Each number is 500 + 25 x the weight over its row's rms, rounded and kept within 0 to 999. Layers, rows and columns count from 0. Numbers have three digits each. The size before them is the row's rms in percent of the matrix's.

# layer 9 MLP down, 128x320, rms 0.113, rows 35-127, columns 160-239
097:534458455482451474518507485515550503513497501534513487481493534479516491500484503495530497539581526494497495518497518512507506559506517525493494479475483510468555522548510495539455452463540506505515481494481523507510468502542477468473513486
101:527532510467469499500470467543471503516508546456469438488500515520485564472519519513509498470474526466473497527507469502498499503523462539506502498490487490500479497521473476532519525525471504500504529521498513513516506501495497520449535484
098:523513526487478480497511488497541536479516509498499508479523506528531503541512520517498502547503539471525541476478491488448501501498512490492466477495469515482493487543494549493492536488518484539515509499419483495459482461593462507508450543
107:453496509491490504473524494504512505477544479496511466511508479462494491504508490497485527478468489504556500550456519513492466520500517500509487489527500532461482504526507474481469524526488533509519508506523497465517473485502459483508466502
097:547438491532520501486508510517521507502521543500498533478485522478506531478517493478505529526504473537492487505523495539482543466515498500521522506476532500503465517514483500505471511525516488509534462497543521479491490480505514507496496518
104:491494535481448511499477550510483507493492485507513532551496512477504481457471494505508512488510464511547502514467495479454512479500476516485473510488490492498526502470513500507497488509541465468513509518476508452520538495529518491498498482
104:490552522489526540538523515517532525480516497464524502513519524474480526565538545571462502524473505545484452518540509506497497522523474514478464488478473512473528512499511512475487474519487503496507530482503517514484480515533475493540496522
097:518483480504554513478478460551509500475489481478525570501508487499507477497464515520522543468473479496511477524482480486493499547489510490494524448509452486515549538531499493485542520487496507470493545546520520497447457493518491500494478490
096:473509518443501537483526486489567486537503515536532558462496471480532463506532517516498488482547500474510460480525494510484526514486517538512501501545507506496493459470525491478490498492473483526496484505501509485524515509518513516514497488
111:527484488492457518525505484509472506482531496503506488503510473494513528503467494520475576445512463486496483522484497458465519494498566516541523467495522525529500523485548508514454511519519513490492508516524524535513534486497498499488483502
090:484525508490495515515466494488510541533479515439477456461507502474515530552497478445504504505502533510467506502457528507518495506479492502502494504514482484498478479465559494532502514455507497443524544477438481507461500501455481482498483515
098:444516517532465486551497463483501529468528536540490520500518495489486516493513486499560509535521496538509446565505492522471531513488501547558535490520485531524507454508486482540481513447508529495499520499497502532491415497514475516488549485
104:494527487493510465483489498490498486510518530469478490506502454497489510521502481547531488473474474523441455514457487492485526520501539503549530484526524514496484548544507512487503480526467485525481497448531509492489472538428477506495470503
099:482483517494492476463480498478504484479477483489468512520503483453511528546518460472527491462456499467513511503503467508494511525503446501515519459475505484495549500493491534508484445528474541509489500504477473508492500525500524498499486480
097:488506507503472497476434483529538480488517502477504484464559544494503534532488539481479476505482459502498457548528508491514512487457463488464533523486516501517508479496469471532491508527540499468479510480505497537521520477478502492524522511
097:489512503475472509499499509510487471479424488504526479502469487427516484487501522488550480499503503515516475523513468468515465482524500479516472463496535494493475465508533478487521482490513520492503502461538482456519492485540516476510465502
102:528472476494420475542534507489502462479510531513495530510493509512511515500501496477483474539502474486532460454506451509513472472486517533489471509494469468488491520492527516504488429490475471539513487497529508488534519504507522505549502467
097:551486487547531461507553514524533504493467512522492505468478541513513486445494520505496502518488488513522528481504492494542493563478524508495509498541493522470514531516493541518484514480477464517488560511466535501506524500523480548496553485
099:509506499529503518506492520450469565496522517509503476472460482510521484474488494501500552487513519510524481507444503521531529504485517493547471533514516507475519495496534522455473484464482461510484479550521486458515511466482511473527524491
100:519491581478543484510483519503471457475501448519480490497483531519474541510499489543520476483496533476467501453507486489446447515545505475503479547489502486515480482495527529528549511488539503515507473490517471491471486519503518445493520503
098:477501501503505494527532511518495508508520465489488538499514512490521496505504461468488490501498503499497487504522506507552488458485453475444508483519468543508513500484511539503487507511507489530549482490508505463480502524504485503503503521
097:466548499505529522467488475485571515507506474506488510535492483483509484527492493506505481508497461481517494514501469481484519500500512481486485526491528507444479520506513443505484495509539504450480512494501485488497510487498524509515489476
100:503470505454480519525522518458532494457549487503463506509487540501528511506492477505504514500524502538523492470511499487514488487499549520486452489525517490475456523481491526504479515476456475534523495509471511446501516465525534535537493478
100:506491469478472524439530520514508550529420492482507478530521500522518484523517463475545499470508501538490529503504455503502493507528494493485462530518479499518530523513489529475495487448515492518553493540482536531507509485505513536540483540
097:459528491529499521478563469485480498491493491506510484441488503442511534531505542524516531443478477540524481515461515469499508449473520459488515513481502537506521505515496511488533480529521485478501468505517475516507463545447515531518468478
095:486433496522447462475471462527490469501494482504503540525476504526469489514484491480497481493502496518514510451520506504529462506532471486513524552471488528490495462491495519476534540505468480468524441499478466510491500503545553568498487505
092:496495505541517492529467482508478491476487524462493468465516469505529518554517475476522450503468491495467494488507479525485504525545523571503520475484516457483535475509492473532457468494491516499468494530545585484516516484499515503500507500
095:504504521509448489500480440462515464492483497515511482470470468503471519465505547497486536504510535510491516507478446475523528491484469499532491477486539558521508510485497470500470504512497494501499475497476532489543534528488489485475489485
096:489530493505502529530498514525518531508435511496500522547554511476519536463465460526469514561486502529498460434522523481514503521484466546471474511512476482478516480523510545510478502513531470475528487454497491508528503482493523538503462491
109:492530537502476460541479506472509468473513452512562507510455493487506477495500490491496508508522534499461539509505557521543505493507490477499517492493523476522464498481515483486519473539525484501476529498481483481536516462468521503551536524
101:513492488500538516549465479518531500502476507455497489491511482505508471483497522522431511489527463522554514499495544520479533524523498483508471493497471528487449467493415505533463508487502515508487479503471497466522486473523510539519482518
096:529463503498492496514461524500495457484500499504495511463505510488516519532493506526495491485509514503502475491524502505484508460495480523486511497541512472455465521516465508552511489486502492503498494494490509483468469504459503509538430561
099:501473489484496508515517491516521489509495508471470468532467507501455546487503556492521529533484468447490526520486487499463471520522530503511492478499559528480505480476505477543510466551480508463508499472472519509493533499460475551507417518
101:491499528528517516493518517538506442490478481474494466506493502521521476505494510485491562516484480498502484482523541480541508494485514479439505509522539499500480504519531508503514495512537541523513454514505467473485527509489456523510496513
099:485520494479506480506517483494528498500485462506531467512507472528559459471516501484497470540544508539456499546510541537518498511503512504454520493516487520502504501480480427489489465499503508505549521539461474500449483512524522450499507523
137:482504544477480497480486540531511465521533526514495481511474538500506536514497538494492503547539470467497517513528500497484510492521475496466480473441502484468498527470523477489496529453522496532467537495489485548485518539504480485500524508
097:479556522501515547529460468506531518493506531503478476531494505497475520507505510473521525489484530493539496496518460501511505528510496486511566538521455472451488526456482482445412496424539497456506510494511472525479506507525495507453528562
106:469493481500497520511475506481498491499512484502488478537461500495449507492498502503554512494498527528461489424537489521512511484480526460502510469497536531537504482509497506493544508522492469484483467521491496527507531498424524512537538468
098:492567517528507525502480498535500525460505521511505465499506505436506510522490515492543495493506525499497499476511534473480481551497495515474518517534506474468497503539515492457528488492487473506518516506510509452506500464496539536512503534
112:493559510460522514516496495511525488509454482488510493501491467503513484502491511525504457537459471528485486530528526502449517486509486490489496456484535477517489545503534510530474506516477461501469550498470490495480469445508447496504508485
093:501531456488473513455554483529560501462502515482511468515472491488497532458479500474479510493485510476522503475472550536505503540504523469467441483453473527514532481509526498498473510544488496488479519485516477480544507525547484479518463479
106:511497500504479468538504533489491455454509519475483521517514534483443487433523495452540494476503488523540516488470531508525440517522567507505467497513525473511475476508526518479524492501485472489538542482469518566523503521476549524488516494
099:526488496489485487534528499455525501493485497495501561518515477463504511497524479496488508504532492511489493467492454511498507439495452493505514505477499461525481550481492460542478451541490530536518478506519525487521501473508507452516513522
100:554459521521482471499490532513464502483485512507495485485510480546500497481496500470549489499491522462490538457481513481481469507494566485514529520505472497531477487521477494514521508513490472505499533499523505492469484494500471504492514497
095:522462504524503542519512488505501555455458541485493509477510489472510485545509495517480473479511461483482569506534493460498486476530506462451490494508538483529537523463541537504534477478502497461488514510517485489476486494519529453477504471
101:532480485452492519507507475472503508512513542477510493505469543495462455506434547511491481541461540501470502480468525533521511512490503469516512470518467493478468479507489458459486520488503492525543486543508502474503525432471486518535521488
098:464566536451508456544503537503480491474481513490504517492481499522504503479468486477512457522504488535520498488507476486510526504529487489505463517511470514507470497517457507501500483512492500510508497497474532527505495482502519502507507530
099:484490516515459507513458482496480535522500488477507529522497489529470533465467491500536452514489472448507487471510490480509463517551541520471486500509510476487519522497518463509516546481546503500496522509437508522482444460497489446518475514
096:517487525556482460538538498509459501502484483554495540495515535497521472479503492502516490511499527505474496492443463481507510483484481503483482493500452520533529509492527476466467490498540508459502504525492577503459523501509509532509510526
099:509540497527518510518511458510492491509483483494496476484550488480519519449510542491449496497541510466544459476465509526548478500493527479524508549534527507462481472534522463520513469515482515500541534493462486536462526465477483506543486503
099:509511522480497535492503499531499486475447510509483527525459463516503483433518478484515497545432509454484494548499485487500507507495459506538497479470519486549498507515510511516511509527526486510473541505497523523476509509490503503523549479
104:501489488443464506509484478504494511525477494525496545534506543533470486509430458498499491486485501482555506482487521535489478536472543504489550538538505509459498450499501515513474479513478516481531515493478456507533475455492480494490504517
104:507544524527476495451512490497477521494509553503524482485487523515480510512473486474486503513520494524493484548527516528501504476520482531477488517479528484548522496493519500476521503495497541528508548482509468496520510503498502466487532485
102:524528511557510504507537505458467509505494512523430481514499477499517473525492515540487502503509526497542475498493471496524502504486511500475496507496476554516495520475529481515488489516463560497500547534509517486530523506493492506477529514
100:496485471482496519457466439527432483499504491530501512475481498493486487543491515506524503467500440471537475550537519585516510518480506510483525494470478518484538492482470499495499512472483514506493466473495523518526519475488473511525489503
100:526438513487547496517487473533483521475486481484548526484521472526498530475503493427502486503510480470511489502480482464480563486502500491502518511475438510473490489492487517470503505517510483520505504471488490496452470519544522535548502552
098:521505483424507469506522502529472491538468508503493480498492483504497543475473487480491478482482484509494466480518541564479472531526494504512536492490492464488478515521481513520492498538500531563498516467512539478515457500502464498513471499
108:474495510500492502539505541479468557468554478491456475421504488541520507509497476518514520496509468484541499482453513499457542477491488485516491529494471486517486510465470511501535517466499474504464494489523476468504522513512502514509501523
096:459502481496538521511508491508527487530497493496515492471498486493497469515493489532500486492502448484532461494494483465499513570481497525542499498487519550534503487476510514462519490529513510456497520508510500494485510485475463496524504531
098:512476462529491523489494466528507521498471482504499521455567506524519495444487497473535521525502527469530492500501494499518497522434441501516545481461499466510534485460489470503490524516502483561537492507487513509501530499498526523514528550
096:526528513497467490516493550502455498460531482515479480487500461515494544503505464527525535505497516509476503459431501492491515501501513526478497496515498484509547478520552470512508524515516518473509514505473520488498518492480427498488509506
094:498481501508525466462524508495515466513501486471489522541508530470475483514482465499537533475515506516540520523495489508489515503484485528490487500445536510513541482514504520528461501533546490518547515490504542486495477479475530480482487531
099:491492505487518516501477535478492471477480518506455487518498464514512542485452536524526567471496547486515483484503510512480530498509492498486478526460474551504477531532475480444506482483510474532452496533516510448512486494563491501514488524
097:496504499463538505525477497534478519527518516492473498502482530487540478460482480471511484497471509516514483472471497523511545493487502486511500475501493433563486527502510493507531491512499500481525540463508498484517484474468513493446540450
097:449527497543486558527542468524502505475482455508477475509512514512554502468491521468480522533486501466491535486500545508486505508534536456465539507509488465524505504523491489480497516527539458472513496489484513515460514457492447480512496502
097:511470513499491514495528483476465494501507499523545481485506491479565523564532485508457473508484509504473481479470503476508478508533533503526500482463484502508481494512509474505486504504451532516529498491502507529568486537513488474502451501
100:494535519491521493488495518492528465447480471489470527510487497544472511506508451463507483510516472461473537541469515468486531518505495538511480473485534494507523488525513436520476506484453488503489518471508527476480506474499505514545500483
100:512521511492481525502478455510476554504479506527501523504513533484482500488509499504502476504485461483477499522520480528537505507490495562522538509494519502516518543500512505491529477475501469521498466513496495493521530512474540487493488502
104:510530469491555523491498489500484511458494548489510485478496475478446545541471532477491522501522507502478532500474496519480486533502549535560498484459495472465475494488526513542537497539486535499538470486485508480502529509486490456501459458
099:485547490502476497540523514505540527485548467498515501472526514489481514501507468499490479503524500484509496512506516468508481487522503505491521472505521536506494492427486534534513520510467473494523502502465475521516521505528492474455508565
100:504525510486503477508478488518524440483493477481494468506528514473515527484503440474475477535448523495482503513550474452491504491506498510528489476451479551495460515471509485481499514526526541490501498483467538500565504472490507501492505494
100:470513491513460498518534517508460474510542509491508503500481530508476456506503532471472493512495519516541500500479512487468534514539487509530526513532462506496497492497499528507503517452540512515511521521473485519518534508516481508490534507
096:470520496505488463521493441507484524519521506486515498478504490495527489556524445531516501490510492538481481523462508495439466493505514463514519546551488492465488499476483502544484473507489478489540517544505450496481456468469504545527479504
096:512471540525482452496504521468519503456550494536501514494513514491496455514515493484542507511448503485486534462500468513524493512503562484515489470475498468477512464557479502477491447493475521471495509503489463503528511472526492461435524507
099:512508526510444422462454517524476496476487499495511508492538504460483494477479484514446510499557500496526498503513520473514525501505495501497478519485489513526507513485478515528494498477515526483517495512492519497501498426485515519456490490
096:488464503506507477489515512539527518489484512460486518511516468483497501520543511460501532503494494503499499476506564491542515491534481480536519499492472503490527516475483513495505518471471532524495481500560520535469499508509415484498495451
096:474522522490489469483476469517493497508480489574515465495505505479526507492508510459468462530478505482454479499540489503517543554498546474468465478524496484503501518502489530493513486495540479467504497567492506456525486476503523474453493512
120:497510531527532501476480494468501504513489507532498482533497526569473541482480505503547497501471468538417512494539512474510514495531455535496496498518481532482486516481476510501491482479535532471513514476530442481533499511527529520529542503
110:514489520492499516503545521485532501492544507524479479507511494479472511526502480524452490483471496493513522476512486498513481503498547508489454509472487492520500473474476539485490498486495458489494470554497519500537554478507503480507498488
098:476517479536493478501502487546491503508454471497509530524486489459528521539516497477506487526491454528492487512516509497516538511518546476479511495502519467445494506512526508467510499484460514495497447480497479505538500497482444494522504516
095:521521497545510490482480483510445527488497511507476501505516492497501498515504559497504510533539529481479495500464490498493468499482493498512487510467530466486499492515473481510499534458490490542486533477466531497506488465513498489489513504
098:498508497511502535495503539470518482514495479499522495495494497474534484470472544511494469485488497524520535486458515494525506528501528470487499484498477511495520508558490465484536469505479475496490510435500539487472495477480516509535534458
100:490522475503502495493521501544500492491503468494512482500499476483551479466447509476485555470509512526484519541471521479439502501509489443551485504470517530484545489526506546494488547525448448519538536538478501530464532507512507512499501495
097:499522465502526513522502490531484494498456471478455460462489538508550521468472478508465499511497470516488469471509454490494477448473487514469500528493500530501507479461499509561489442534496497504538485492530451473530440495484505487470508514
099:523524540485485469480456535487485476491529456490540479533491495458548506482485507489494475520502470480493497502494495513493530519493507471543519511536491479489457512515491486523544490512458478489535508482454562498510513472469462490524496484
097:491505507494558475534488498466495504510524460472510540519504501549495507512502499530499444519503561437499465472541480497499552498511476526437494491477485546500528502473490474522489493478500489507506507493463486492490498485511477507488523457
093:509533493513500510520489485482454480483485470485479517506481465529503501550522532499458534459457494495505492540526544486523489492503481490556491537502489476498543519492493473516494481517501476507519537505504536499439509442478473485526543466
100:512489493486529485487491516502487489500519511505516437487522531505483459544467488545523514484469507540521465498472483544499487542526521522471475546526453489500493467513544492468503541493454472503508535496500503488491517510502551539515471486
098:482485504535496563514505515512532488510514496491515500518527502511480522505519479512519473512514479492526469462537494531506501491516499484547494497518512479527531481480480492518510514536478488495487508512496470551454493507532467487471466503
098:528504469501523495511487505527495484505475466490536516496484496534490496486491495472496472482484505511488493498466464494505492463526563532499523542525508516493479497530522508449500446511514479498512481504498512467491457516482476500487475539
100:551492499498489438460460500500516479506527511504489513519512580482484498471487482496480557492495458522510518500463468522525487515500559476543501517523481471478495506457493508482482484530538496522518482477479520473509545474533483518486509465
100:538505516545514511510485512489486483467519497507502485560474500507522487499516508497545517483478529463474496510471473482545527489529500517485502494519525468498477508492503488487481493504440549491489482493528501475495480523495517509498520446
093:492516526493512519518474496536516488474502509560511557545525518510546506490518514518455530557523515541532514488522506483500517508469524509465532440526502495498495516446489556535480519485498499501511537521513511559468428527495518484535506524